config.yaml
num_hidden_layers: 11
hidden_size: 96
num_attention_heads: 3
num_key_value_heads: 3
head_dim: 32
intermediate_size: 384
vocab_size: 940
hidden_act: "relu"
norm: "layernorm"
norm_place: "pre"
norm_eps: 1e-05
positions: "learned"
qk_norm: false
attn_scale: 0.177
bias: "all"
tie_word_embeddings: true
parallel_block: false
init: "normal"
init_std_qkv: 0.051
init_std_o: 0.0109
init_std_up: 0.051
init_std_down: 0.0109
init_out_by_depth: true
optimizer: "soap_variant"
learning_rate: 0.00884
beta1: 0.95
beta2: 0.95
weight_decay: 0.036
lr_head: 0.00766
max_grad_norm: 1.0
warmup_steps: 200
schedule: "wsd"
decay_fraction: 0.457
decay_shape: "pow"
final_lr_fraction: 0.0
batch_tokens: 32768
max_seq_len: 256
doc_mask: true
z_loss: 0.0001
train_tokens: 156400000
max_steps: 4773
dataset: "wikipedia_en"
Each number is 128 + 32 x the weight over its row's rms, rounded and kept within 0 to 255. Layers, rows and columns count from 0. Numbers have three digits each. The size before them is the row's rms in percent of the matrix's.

# layer 7 MLP up, 384x96, rms 0.303, rows 265-383, columns 0-95
095:095100155101132112101165086142109145070114089110144103134091124136147085130155142076175168126082160120071101079186125142136158177163148049201109122128150175128107129075111085162177131063142099092104126162148088151102082126099157163131089096136109150074165122166108125110088121167108108116
111:099110173039180094126138160117150112101096170124142061151133155114150099126106100164153143128136145136139132126078159135149110091079147154133143170119123207095104161171148072197115128114166156150124128100117073142119164173147096124099142190089137139137089119221153143155098109177164139123
094:121114147148172169140102119096141066171135100133172147117101179135174100138119172126117108164100175032125166097103086164156150108109144101121126127137155154170146139118101071136171111184135148173056141170148084083159108108133095086110190099086076113096124107095105094143115098090166094123
097:109119158047103114129145114133169158117171145146109130142127138143165133110155150152109154095128071113075131173074152150103118105161114151147079123192097065127132160110169145156231128091167127049092129135157085143145117104115120134143166179111160089165107054108107134101119121172147145082
094:118172134163136166107057136143148096133147072127117189147135143185146099160142165033075122122157103169139125116125151179164138123073089111142142131105101136187095133134106210148138160125096075116168072141158145133137109110150087128157125177124170130076102115113134114176115100188142097096
092:115126055110125193148164165164087185131135105127133125112143184132119123048124094082087069110207167150137116115110173153111111132092076153127167160178099151080145150145095108127121119178116163080063113163118118158142077167108145107131104173131112154114125172143139142126134072119094111171
101:101138114101148107117124149141192133097119071171174122137073115163063206140105104117086099066169153109108106182064086123128121142152161141130150115159131181144177144127095154110169130098064104144115099108134104065168109135103102135118108157091147084155097176141095162079130105101146185103
100:146089097100194175138189089142171181100146124102112137155117133102103191092196093194043151099070192165171114143122149150097110168133097086161116099153127132087176151148086116095140117162101118107127134142170135110107109108094114090127089149150129106082129087141148123135135160154096172116
099:138071139121172128134138051165115147111077115129146107147155121105181096096133169142136098124163141098137136138139117138159110135079104181097144159052119114179081134107181115140115096161218135093067108125146127158058148091062140158100183171147164134139125140123120112090160112189111143157
104:097168133156102162096146116121107116102095137093111178182200100184169150139111102141112145097134156155102133195142135176140118150103099112106143145118096167085135135093109148133085151144074101166098131182098082137151153093157087125155155122157114079172172126110046072166165186103083165134
120:095117138154183159139134101154192145108122100155166126100136146122163122100134100145136153152147083165121171153154162141155110077124116149090083191104075119126139204114086113174122121099160048116106161133120115131083070145064124131175166092120121143091094156187122157159167187131092078096
098:104103149115182109154115093150133137098144133093137145094161213167114141074115082162190138093063185166112136148175149143110145132072071166132083181158149094172154185116152134121155090130152162113125111151162073169114157113121169095131108144131147069116086082162114110101085140140106099151
110:063095133175106185140095101107139124126067126166173104135154127183181156113151114094142098115200143156108140173087148124127123119158204138148132152085109143123085107113135145147165189121196028119135085140098144144095077152095134122151150103153122119178087122152112160131163160132093142155
108:120135142108138176141160168098176135160072137171140134093161160136150133120123193164125138099047153139131164093151084122149107126195135103081115109134155158115078170090162115150098077149128138132099141159087143106185167149138108131148090126139171108116142047146111056088068092169128133073
094:150143149098107151112074069118165108111130100113156135070117145095087181097119125169137140158167144061131151080184126127148149081104106163194141110182065072178145117142158134118171126121055099187142160145152111142119116137125123119127166182137119191076126092156140111077123178116126163125
119:155099150139102113152118127171170176152055164103164113136108134115124129181131097124120151088183152131149131173075101173151142131094120193086134130106109097109053142088132115144091131132195105187136088137157127134135021155114167108091137110103099116122094127152149134129119164149121163213
090:088129137115141135172171144133146106083111155157108113107159141190113140098111128193135127114102156106078077179109132124155156119106167124127125143040168102124158112094089108176142157110091095141096153138103125120143137089121138156072155200119129084122108120144117170064028130183184150091
105:103112164132163121127081149090111102126124094123141182090175147161166146124086135177102102092134180128203156140114209142203110134114141116102105172118127152140094117103200045149181132077162129083159110182101135157132154194117118117079128114064117100136145112150137113163145111120122141131
102:110178141144138130157052108110083117175078118146177164159183153176095147117182108121139153124123066086116140132111081107177128100120151056136178180126098138158131167134115198115122146102164137149086112170118155109148133124131198071095168113112125167092186145157097142126181151133140105134
108:125142116012112140102088102160146131110124127091152129136116147105091094127128130131118145109142104118134111176145092141084156103062122170148120166173136123179095178128112154189123146164133109169125080126162071091059140080099170127151155140160077115101128143149110173072098051128142164091
112:102038097176096126103137157117097163116125101122102094084123162109177120121138090104202147100152146169122138205175135143114106106144158132106104084089134086170093147118127096174146107166109117167149117160077142138126105174174146119144092123119120084106142073151080125069127098176125209147
112:089079151046104135144062167135087145117137124115159166103139066164161110075148113108132083107098104148081103089132102128170134166138136133163098100175121116155120109128112106153152213116156127114134081079130088132178145216101193142142170153144093106162090128121113160143126181110162129127
100:141138100086142111142153233114069097091105080100111096084106125121130066211092156152132125097071156118138153116122143114159133108149095122133128148160116136102113126135110124165119186126148106121138109111122079158149136062188101095134134115106117089076125108083154098091159212172144160173
109:106121170098097109147131113091216166097117109161138158152131133180142183107145110232114138126079131084108102136134128145154096092132135141143100135094102126103196188127185115140093112145162079069096107109129094179111151118091166100079126139177132071132114131125121095119143151089138200115
097:171116131110077131129174148116135106108146159175151105116171119184147135114120146073174158096105127121154135173074096189117151138131060120136149079058189064127083170121149155085140150151113155125090150138134217070141111101076133134153158138113139088110099072112171142139141094110150165132
099:174167125092093172142103062168101175091124140136134060044148103156134078196139166150158180142088159125107186119148103133155124135112126155156064077169112099085123175165134097148146118095150115094151181133135141141123119104101101152141145116150120110137185081140084098131132057146154119118
094:138163098101118148123122128143112096139136115081106127165117165133093085133113168139123108134125168086114108172094142112201096120147134185148191207131127122118119085124120176118173061129171132117144102197194158163056117070110159135121105127135127113203083178141147124084113078146156163132
103:127156134187097129169167099123126193154100082172141119190093124153163135093087118197101096167170202138132134164125063116089135095193094123139151179092135157090092137112106131155066127145136116100178155157130101092111107102111116147114066120140099182159161115166103086122097092136148121126
100:166125148142101155107126145092143129046139149167134128117159105186125128125110113122156120163075074140127062124090090143176093145122099165098146129097103137130094132147132145125135118123082074041130146160138123097128162144170032083097129141134140103110151075191190197151097131106162096147
103:115087116126180096116132093087124129165059136135130184150180145185081097150099100141139084114126169160083141123207109131128122098183174144127173107111121128025116130169095118157125119145121080148136167111190084108161128121134155114135133137107146129066142118106181107162159136196159103111
085:113083172150141129119146093152160083102115099114147172156104160091103132067089108146126181093148097122124091127160115091104217078101155111113178147078101121092175203137087169136193088095114081156182105145145151127122098153158077152156138090105133139132085132119084159112084143101136107103
093:127131134126191120128123138085130182084158105157123112099140115104118093185116119090153122085059157147093122140105145122152111207166094077121063125120090101149088135112160182077156071086128101149110124111081116140039075125129148114191171163100159108147103117147140085120138174133130133171
099:145154144162156128145171136094116099114069091161120156095084134139187107132139124127141164152111152178119150093126139157145097126168115151181148120111172115137075068083150184116144144098125054114127153159045140083055159150143147097111088121129103139122173167085131136137131159163150161033
088:096119143163105209144149103174106133080137165137113159159101113166203184115106132127065094100128097105147107125126175150119147102106131119165119108089186117145090112078138169128124111125117131125137163140166097106134114161091110174156145166043117112040099089121131105180155111163150107061
114:107122076090063132131140155122136094118105146106168050075142117127095116192170123156146157133100150143146135135140089070124110151134100102155117125194106187174100127180081160128094165111108117131102118144138090126147134144187049149183103162088160152119160091129094062085165166112159124126
097:122131146114142113111149203145158112129120116129091103141156121150109109108123172101139160127058138132170140154193142175121151174167094088124086047125135091116106152088153157062168142113188185045140136134095098144071141095116091076139098115090107120075084132135075135135165134090127151141
100:116110111122130105142200113145106105037125138119108112119164131165127145144090112174161124112162129106083096195086092167164087066164088154092114138165158115107095161089144119089104093177141125141129184133092073139108107163175135107159088114141202153107163126095166133112155143120062105172
089:159147110113140200169136122096138038103130086102141168118171171093179103182156108123184097126107082104132143180144123075193138127172107172093082101152109127088089124060072097124098114125112144107130135168123113139162141116102111119114100128177077149152135126116082139064083135105119163133
108:126169080103096195139138080113126088109086074035106103104144154206089152165136128091143134147172126162151106140071093173118134181131143113148085122095105073086170165137117128103119137124139103136122142119170151094126097193154115111182116131154094130129186113134112055089156106149113134105
102:153134176142129133101145151070128069116151130123157138111126093109148094113115164121156148093105140146140153178140111171167076143148099092053166153123096150149087125207113108132100155134143139102081077169136148091173141079153192108172122189070091157114134182103130094150135159117195075136
104:118152101175114193150139140172117164060113116103070106093106103103158140136062133214090149143121151190119103202101166107142141108158098142123149204081105131125128135077088156127105129132082095148135163083152132105093118078119150156144107139116099134115149179145177129106108126061146113091
106:154095125044113093157112119110162172106129059114175121072127128174060095120090156128163108126096126152129133094084139097097143097131090106141122129070111120112154160168166066177094101141159097150150093136119162121178115157140105203142108184091163109091143085140080138139122121121121176071
095:168115075089116139078128122142112091104177129164149159194153101094085101110150137157145147163088117131163087080146064136152123136121136120154122220122103098134111198181147126081058065092129127120130104122202158173147120105105158151141141146117072144130141095155134090116162149161159107091
102:110094151066158124153109150108136116070111105114092146145120113141087115125100128190066156133150194134123089142189135088142100145173119119138173089138092136098154133151081149147107087099197160140146181151126086056106086106146149137164086043155118122082100143114100118115183077133149097142
098:148116137128129113175143166095062124094064111113074167107166100171172111140140118099077163147161128155164107140163184156141109123128131132123172130173145157105151160122117122115136057108147112155042070199141196114138144202125134112123136102153145156106156132099119148111129061107104152067
100:161107196102132133123057135164147098130114097118113116188092129127178144100132179145105094144104201149109117128142158134138124140169165094154141090169106154122078091085094134078121167062145148118152068145169128122178107162091143069127089152099119164121209138138112119109136168130052109125
100:132134164130145121103141144094183075099196087172157112162126126114080125210071134165094121136077086142173106163150135129132136122069116130131190083079149136187123122122125110098164095142127109151117153176145099109137070147104104118178200155164142116130130152160156154044098099131127159137
104:098149123105142121146149097105147095148108128146150149116112090122102122113115101130048095150100132118139157102158072136090145159090099107101122081098136098057182214199095133181155138124133088118141087161231111174162078123128151140072093110129136126122148148184115124152109089151177120138
106:106096150126168142166170127130153105146084143155139105117090142082060168105175159166145171167141094137127088088178110114099102134104087125152075108079170119147149146115136076118092193146159067154170034130085133143118085105130068186068118127135169138106150145115128122131141106123118140077
095:117199133118127146120140194141164116120150120124107082217130123146145119120137084116166176109130087132118107122100126107155184071096081045150146115104130115135137131169183068155159122148121140140157096155105148085098074162133108111149177089076075142133116178150176083130106117128178175095
091:164095133103120162142170104093151145119120086148111116106202156114138149112108129157173135122072096171076085135189162129117152067159132207130122136180096163123095126177170138126173108136103095133155140108204071147146100144128139062090104119115104090070125140162113068137151119107184124138
103:113107128163144135139170149045134136080131113140184133127155119113117052091086106106115160110119131164152092094180099135140095158128138138098145101149135175056113088096150198145176168145123139104154125111103118081108141142155150084177111136127083122072098128079116131192125190166057157114
110:147144119108124148148114166150114172116104092134135063093124136119124103149109134131160135121111189223149115092085092156178123112148156083158101179186128109157209137135116124139167093157110090125054082157136179093112130130131153113154077163144086169140140073146093107066101070115129123105
098:112151099177210154142113175111086118161159145129185058141157093138087168140088070140130111128131199117146105124126143158154130069140079110091163094100127101118113145158086103102119096119116158125135136183135147179132084131058144054083143105142140189091121135144151138128160158098119101179
096:146145130142155120158155152151097109110126084134180176144152129124136115181120108221128111109108097136142134105145041126106082176152155139160120139170189122075084100152147120121127187095090106186144171150174120099114055106072114122095136088091136121114107080170112146116107089176107080106
108:107129112146126171160121105111159147124157137107117080090081137167134101150110116153143120117140054207186096120157090098178183082165078098174145112223091129069131141117155143166083126136106112105145106127137110135101170091148164090130184193140141127125082175092145100096098114107148131112
100:117127132143118118183109092128088126092109167121159130122128126119136116173137082152069117173152131113108081101128122104177148116126163090186173158057114209084077071163174123083143080136209131094085106124127157166167144066081150151146147164134135153136113165155157125138145119196140122123
094:073172086124156148148135141130171085145116092097132150140181117147113157075123106105158089107097126176107185084133161093152063159163114101183158151101170061146152131118167122121105105190193110118139095164092151109072183158083163150125166131107121130100118119125166092125065143181143115109
099:123129081110184135153055145121189160182144066134153121125147142143110133141117112127143098137103175113174118180135082152107174169135190150069109116116101096127086135128128157105167154123166097125144152173085126111130092142137153146152143106051071148078077139162119152118124086164154035137
091:099094121139168127130151095068145146135139100108141172182158121111122135146078163140134192143113077179102089067100114111186099077141125170089147105119134146091086085091143123103154093200157087125087133143108119194136138161128129177101124123177182174093153053127091115138142164138111084122
100:097198093145097125170128133109117117117222149159112141102059086090144116130146138174126129145076117133121073179108121138131138140163102118194082092149073103052101121118142171119096100123101103112111134142168126142146090072099098100165164099138097045108060132139115144121116136090134148137
108:095095100114138149153122115077092149151176167113108154047166130151141111187070142173112144123110131152111192168147100140173141153161161079095155149127117072147159136075134148134205140171091143109154051087163125114108126086162165129104095187086131106146131077168117129110126149106155121092
101:131076101132099137163068139111230154172150113111165151172118102109153132175070152160103154099148135105080084088110074131172149184158084114134149148131109160138108144126144094154099111118135121088143125081160094123140164127130147084090143134147123097135083100054042068130127164116126151148
083:134156191140095175058095107124107112122110147137128116175113079154138128110128097184088141147094120160091137152104116062154070162109142108178158113142188086142102165165127111153135124110108126111153060149130166096135109135079114119163099089215169104112177143190117085178091155153137137103
105:103151142117182101187080108106190093107173089150141161179111110111130137124135142167150100125119072088142130140138156170128158118138118169160092126169096201094142125092182117135118195154152149071067115125074141172121094175162110108092185107096113094125121114141169132112110108123154152046
100:150095115136145118065110182128049167119108085111161147100103135077148065108137097117144139074164149096135162114145119149102078105081119126117166132160137098076175182092160111130156151139124091136112095132193209112083123160127119108139112174117184061163125099134148131061137102146130165118
104:070138093103149112144109145114104133168086094104155096084198157109135163153132171129098108105125118177114087077095152121137099148148093070187124093145122126150129126153128097179075161164233117102175087076152050161137123171114141122157183129134130111083123130134109116142180138135161124156
099:109131101140127189142058132160135146109109127104141070136143198135139145119091102149168089133078132137128156122133092055144174133142135131139167175131059137136104155111093109090088126144144157117127096200116134123152147112114141084084121121133149098164187190072225137129111100058099127146
098:136121180121202132137148101137149111092069126153145103137119095092111065099122117127105133135082082104158120084114154153122109138108194151144098114192152147159084134135094079173148083147154114119129079154086147111112081080198122127151074166134192133164169145146149194118135093129080140072
085:114083126120090089096129142155192125136114135197120129065146111030168067136172082102125081120135130156158137133166132095149064147181106166149093137079079170104078138113084092096129099115143110143079152151118127084139175114117134120145151200163098122119121162146087118085111156124112115143
098:068142150099123112168100116159112102083157157116145120099115068124133167126111151143114131153143127143095142153152108149133162183106107183138133206106069160167078177105125126139151147121105118066080187108186166061075128107139157141145150171066120113083121143125161164136104081100130132053
085:172150113147194127124120127162137089124090158145153157130079105119120080141129156134119125066181096133162072116103072125119144104169132092095093143127082149090168156144134124073137133173190073137116162124114131135140103161121174147068120088098132167117165113118095120203237164101134120124
088:100056123123096057165118100096124141121119123148132112117149127130137201108127172072175142170124132107183127146127122153200117102105142093185141156132124213124141134063096136074139126162125165111175127172149149103138159145130148140129128143099114149141106103121088095174097070227149140097
099:093133126145172090131073124154150072104123138140082101119085138088155132139132146142168242106141169099163122133128166154109123068061097109136198149114133137131158149132081084134115064144108144145149147094139167125152116133073095160128178203116153162146140092128122174118104085094103085120
100:150132135130148105166181132185180119153085149144151156082088089199162119084122108068129169146165134095094159130012127125129097094139118147131141122110080104093116113134121146122143168123144160115110160172151121181113120117175086135120122142100119096061069088133111119174092188139100170124
101:116101140093120156141161071143106111126088097170080222143102176145093134149151108126115143111085161130091196163132173144137117153086091143110168077114162104129124129151128125090105172180120145088147145113076103190158041176119087109114176144140134084119134070098172124126169118156133145120
097:129117119110143096139108156115099107133117142174135124183132212132101132116124094100094098118152107105060073153161115162173097061154130117138162152168144094171062127097145097081111089157118087178119084156117088187144105164140108158146169125136080110179153140054148099143089125126059128148
095:076112092100187083167131142090125067121152129168156101098158104145175082117113092120198111194081105153105143076080123107152157156135127161149159109096108098166110118142086112094165099082132081109140142100179165133148098155178101165145077148090173133157109145160166150095098132108154067113
105:058158141112153133142118180139150088152098117087127176101119078125135091084164143102083167135079131142171146120169133103148190096107173125139116102072094114120066145125154163114170122050139191150057125161059105130161136114112092123137114154080112134113151188104140156119087166160113134099
109:109151088125217119140073151143139147110080130100153071122236126144111139112166154143136139109157149128130097160168102133104125095131113171130126147087178111156108149142175115095134152081079098215142104162171107109106117138132095110145141164119097157162092141205160094140138139056127150150
093:154122134134089146161142115166124138160100102131099153108111183142153106150167160059118109116099067121130124124112129129067160129169089137101126169086136120094192141172108126075123172170163207092141184121153102113162138152109143068137142145041125114135158095119162107114148117126066103046
103:118126107119188144083099097119143090103185089203126084065141150104138105152173114124156121115127125100059173115087069118170149150090094100169114160160075073119098148154134123126158077178091056136093136152115124153154092088160134128111122093116145141104160099117070131131123140059130165148
111:128070122157094124164135183151157137086144130071109075143130179137090169103088154099127150161066107142152070141117159150151125101179138116074119174138062107131159116168121119077157172154175120120132059192103114129135123163137109135166112093095138112132111089109037169160119133084128145148
102:162106152102084141155127133109126098090094117136163156154130156089137165147085093191203133119124143045164120144183129117117147154071178145156146114081089178152140120115168169102200136149127140091159120138116156095142120153210119100131128134055124086147090138158111123149208136126110120164
112:164102113097164161185134140072151076124141162066121081138085167106179129134119143131159098148144132150124112164139120133184143148083109122126099209090149089155109148180154160138132104116194155108097118153166140162077140143126115080106155107106113178072184059074146125095113156142076145109
109:103104082094139090146152162220118105107137158157126094169113174122075172113133086130072129124151166110149132162115182117103083122126078144114127126180106112116108147121072122192155147089121158177157112198137113100092071171138097103167102198133108141125117107143131092163087120140154134195
088:119112094154150136119067138094177151145151105123140151099141096110166088159109125123091122114158108097177147161154085105093078183092184151129111101113098077148104131135102106131122089079073062122161102133147124093192132089107150170157204134099169078151131105145077101090178188085125132107
087:140146066128119149155173126110103137097138095127184130100030042110147079104106119129085100146144148172113110176159127102126189165116164141131101074164123097121164137101116157091073100177147149131146124152135083127138120108122099122093078102128106077086097118139069199166128093121135150170
101:114151166132181150125124115124177143135169161138101102091124133109165143144180123118116131130123181147120060096169156174146144126132107145098128151133099129120129048102145083086156090107186123089127113089111048118094180111166146082176096171082123094061156158156137126139145116122192068079
090:123130045165104128108130155136193095147147048189190149135131060123086168150128045111146132169119123088120089116113100135135125103133131174175094126137144072110136129150129116112107154145134116087115153117129174140134078114179134187156107082098139111134163205140094118141127129071169160122
099:138128078067097082119123092111150118072112126145137203160132130150146118163103073178163100166090200175146127141187085149175182124070093161088113157144059145156129141145081106173135122108130157105079107075164158162123133152107086087143107161143103108136099097110125145143162150105110138160
115:121139111142074078117180194098184107127097084168141140171090093131123102153107122107114155129128148150133158122151083157201086085137100133108092144137133117162111117174125134103106109137091098157169072130175189128188118126096233069106129108114125154089087126145078121170141121164138117092
111:112116094086124145157097142139139111163132133151109190084131105115132127106114164203204146119083100132107147094139131160110108129085094138127176110149129159131191127085139078132198143137105138070104111110076094128126130152168083124107158137185050101063110163163109093161183146074093124116
092:108043153041151123104153141135158095115104085150131131107140115122061114132144191087146155166133116144062050167135093166141123088135131125152135141095058165137123136083082164099141207097076113123162148146142138107149157118145165168159099162128118117099142147159137146151124145083083156100
103:174079148107174135091120156183103156081061090188124096174152143139118153154126103105143099141113110102120141101105111172175126185126114158131117080128125114172085137145168105042115128173104103140161103125145126137088157159164153032139166168182141145111090133129137150098149074081108117104
102:090122097104135171136083096153140133115139174147170116153104139142102181137154162103141155069171087198099170188155155114167129091142158091189134113085127128148154148109069095148093112121130174110093094055086110141104148132086133078193122153077095160134130143143139149137158184116172079127
109:087181132092080146133121116133120136065135087164150051131130115106120104130174107099170146117140132129106164137148146154159102152099166092147194133117135059156156161079101123171066131094130147145072114138133113171112103172101151091118136110082139169127133195175038153137128167120179086133
107:170138112060132092122148145190159082133091138087136139092081119093078130126100069124127194183125132123201132160187090136113173124132095113098142076130113087172126120109091147166168183123151130102116126169077091120091122107176075101134110112124159087119160113112071125092140182160095132145
093:121054150088182144169161144170161085080091119112091111098099120134128111162101220119126112084157143105147085113135103112131099119111185135126113137159130096122151175136133094109059147084089116133186105134085074155123131162145089127075105147108136127127146122133116063190126076095125131198
095:109058140129137165075124113132124189176144075148071146170160090134184120103132112122106130093145174138110118165165178184117118066131107182184156095162135141097034128103081136112136119128155117122148059143096126121100112158173118120111123167109081077133128084094134124142171148128104173141
100:133144092130093116127123123103053117043140137147151131163116139145090179183132082146156128110156104151144062125052133114125172093121199083114133082172118094116119078122121092146185143117135106120086148141104105113144109121142093125229111123133119129129132097125114048139161139125191122084
100:152184149069152115116103167069145040127085140133124081133102074206103102070112128106123173172103091137148150116133115137162110108138107097141137141130159132136146110183134154188092119181136155137174149146100096127117057177155116138160137106092093163128092131182159144199107093110150137132
102:067115066205188111191117125161107105110131137149112141154174123126221107164108080152102114161102095140130120124152114092116096151121088127088133172103152119160100091150096094161094146144144142092097074106160171169118117172087130117123118103121166144152136161080095097090146163149147210148
095:095139186138167174167106140163137091088129140111166123096096170140129043144154170123123134100125131109139118158170130111131077150103101088178113169086094132120147116137097145140100161141147053130156146068081122153124098152139152087186113117137087111117146075158153142156084126068212079175
112:101104159147116194134136137116091087166099115177168108075168137146159136089111101108152129112169063096094111112143170111133105121105113045171122110129052112114159175091116093135147123132149122101171135122192114067151133136123101073131112121146130143088154097169122182174110219123166102142
097:050134112129140155098082140136092061072123130149137070162147148144120148115085126143162158145082120124119080142143141133145110116149096115076098082103157151197189172169108144081164110152075096125191158151137138121174098114134188177146099136103122167119134119203106148141142083082104094110
137:107142158111154159131101141124077128126089105099215138137193146105114104077119116115139168155202092167123114130197141099162107138116135104195118143156112141110145160101102112143115175119170065129155152100170127112101071101084174114184131126146122075118122057175103172124146142160148081166
103:110158176078151098162115141145123145085069101136149078097164148109192076078210089153162098112123114132114142128152118115156153104115125152167132123106115161123140120130076107121125157092188126114161120163170195092098076125082170114075145115139181089119132082165138135124119141142176063183
094:085148102112115122169141131130099115154087155094143151175125138123121135124171143094116075122113125141126132085096098174211094139156151110144112074165099111095103124155070089104130153134096060153126100225160101087126098117096062149132179103143134150161115192145154111119097084137104059084
091:161190127106169142096109116151081156127085114163156124085144073161125111152176088184111152136153149155208107139125120126130151139125098130053151090119151073190147154103126161126192121108099137147154093120159191126134070128133082131150090090132119159115131117155126104160215074120143171154
105:133162145155111127184082113148167056120141140189148117144138154117105074121158107128106203146120131072144142178187106121093165143135178117107105163149073135152137136145169175119140114077110118126104139168105101077139135147135153075153092124106116103130124151165158094175051125100194203113
092:138156111125140103172153112143136136125139102169123120134120135099154187118142158057174148083100105158085113112099132166090175207088087078203114145161107094080117105097134137128094146133107113126092098133126140104120095112095096137075062193147155181072161104107151172199087127121138150152
108:125103110080142190141109138096120105154150143158155056115137140089165120174105104118148116076171142126115152119139156146163145158121118109109155146093058129123107172077166116142156154130131098171194162134151073151085093137089162086109144100153140058135161117184139220144162148109096061141
093:118087155131132090162082065133112107145126116109135114134161116135134099112107124144111155146070098154157088130078109121142127141132114147156209163173092075218093169143130112130143116163149160105107085094175142123103114209080074138061141087154119131160075100161113185134088082150121099128
092:104107124083195122170122137107124114161171052111101123108098134168118085221112117175164133117081138134120140094161130098183144120167176127069111137121137118153130122110085147103129165138145104088166138142078104101155122097095116115156130183176163110105131118109091142071122213139117127049
088:089151094196159121146121091167139090178065116156143138111154081114168164168114069124180148137120061145080108094115139153144133136175144162140118143145126035170117144103115137096160167096120181035123166153140121142128111130156091117107084136143127097094154171115169114182121133157118088142
088:169143096088078182077118114132167141071110111144131159081165145148108153136180099116231166143190080154113128140131124120158214143151084112112109141066137116100131090138070086133107111109136115189117139161180105144157102152113148128105139152126123188102105140145100118140162101110144148069
088:099118139076124110119122142131098117142132153083148143095126042177115100163106176123141148138098121147135140143144172086138111138071085164142122193237108135133125125063109161142175076133126158151117124134175068088129181164134139110151176112108088175106082124134128105113157077137078103092
104:129155086111101118133107134135172114109161088166092131154169158133153137104124141121164135060137204119135149102074096068145123162144138136132160131124101139146149128139159093097138132150192086166167112183101172169158037078151111104122086133126152094060123195084117115094079078121144092138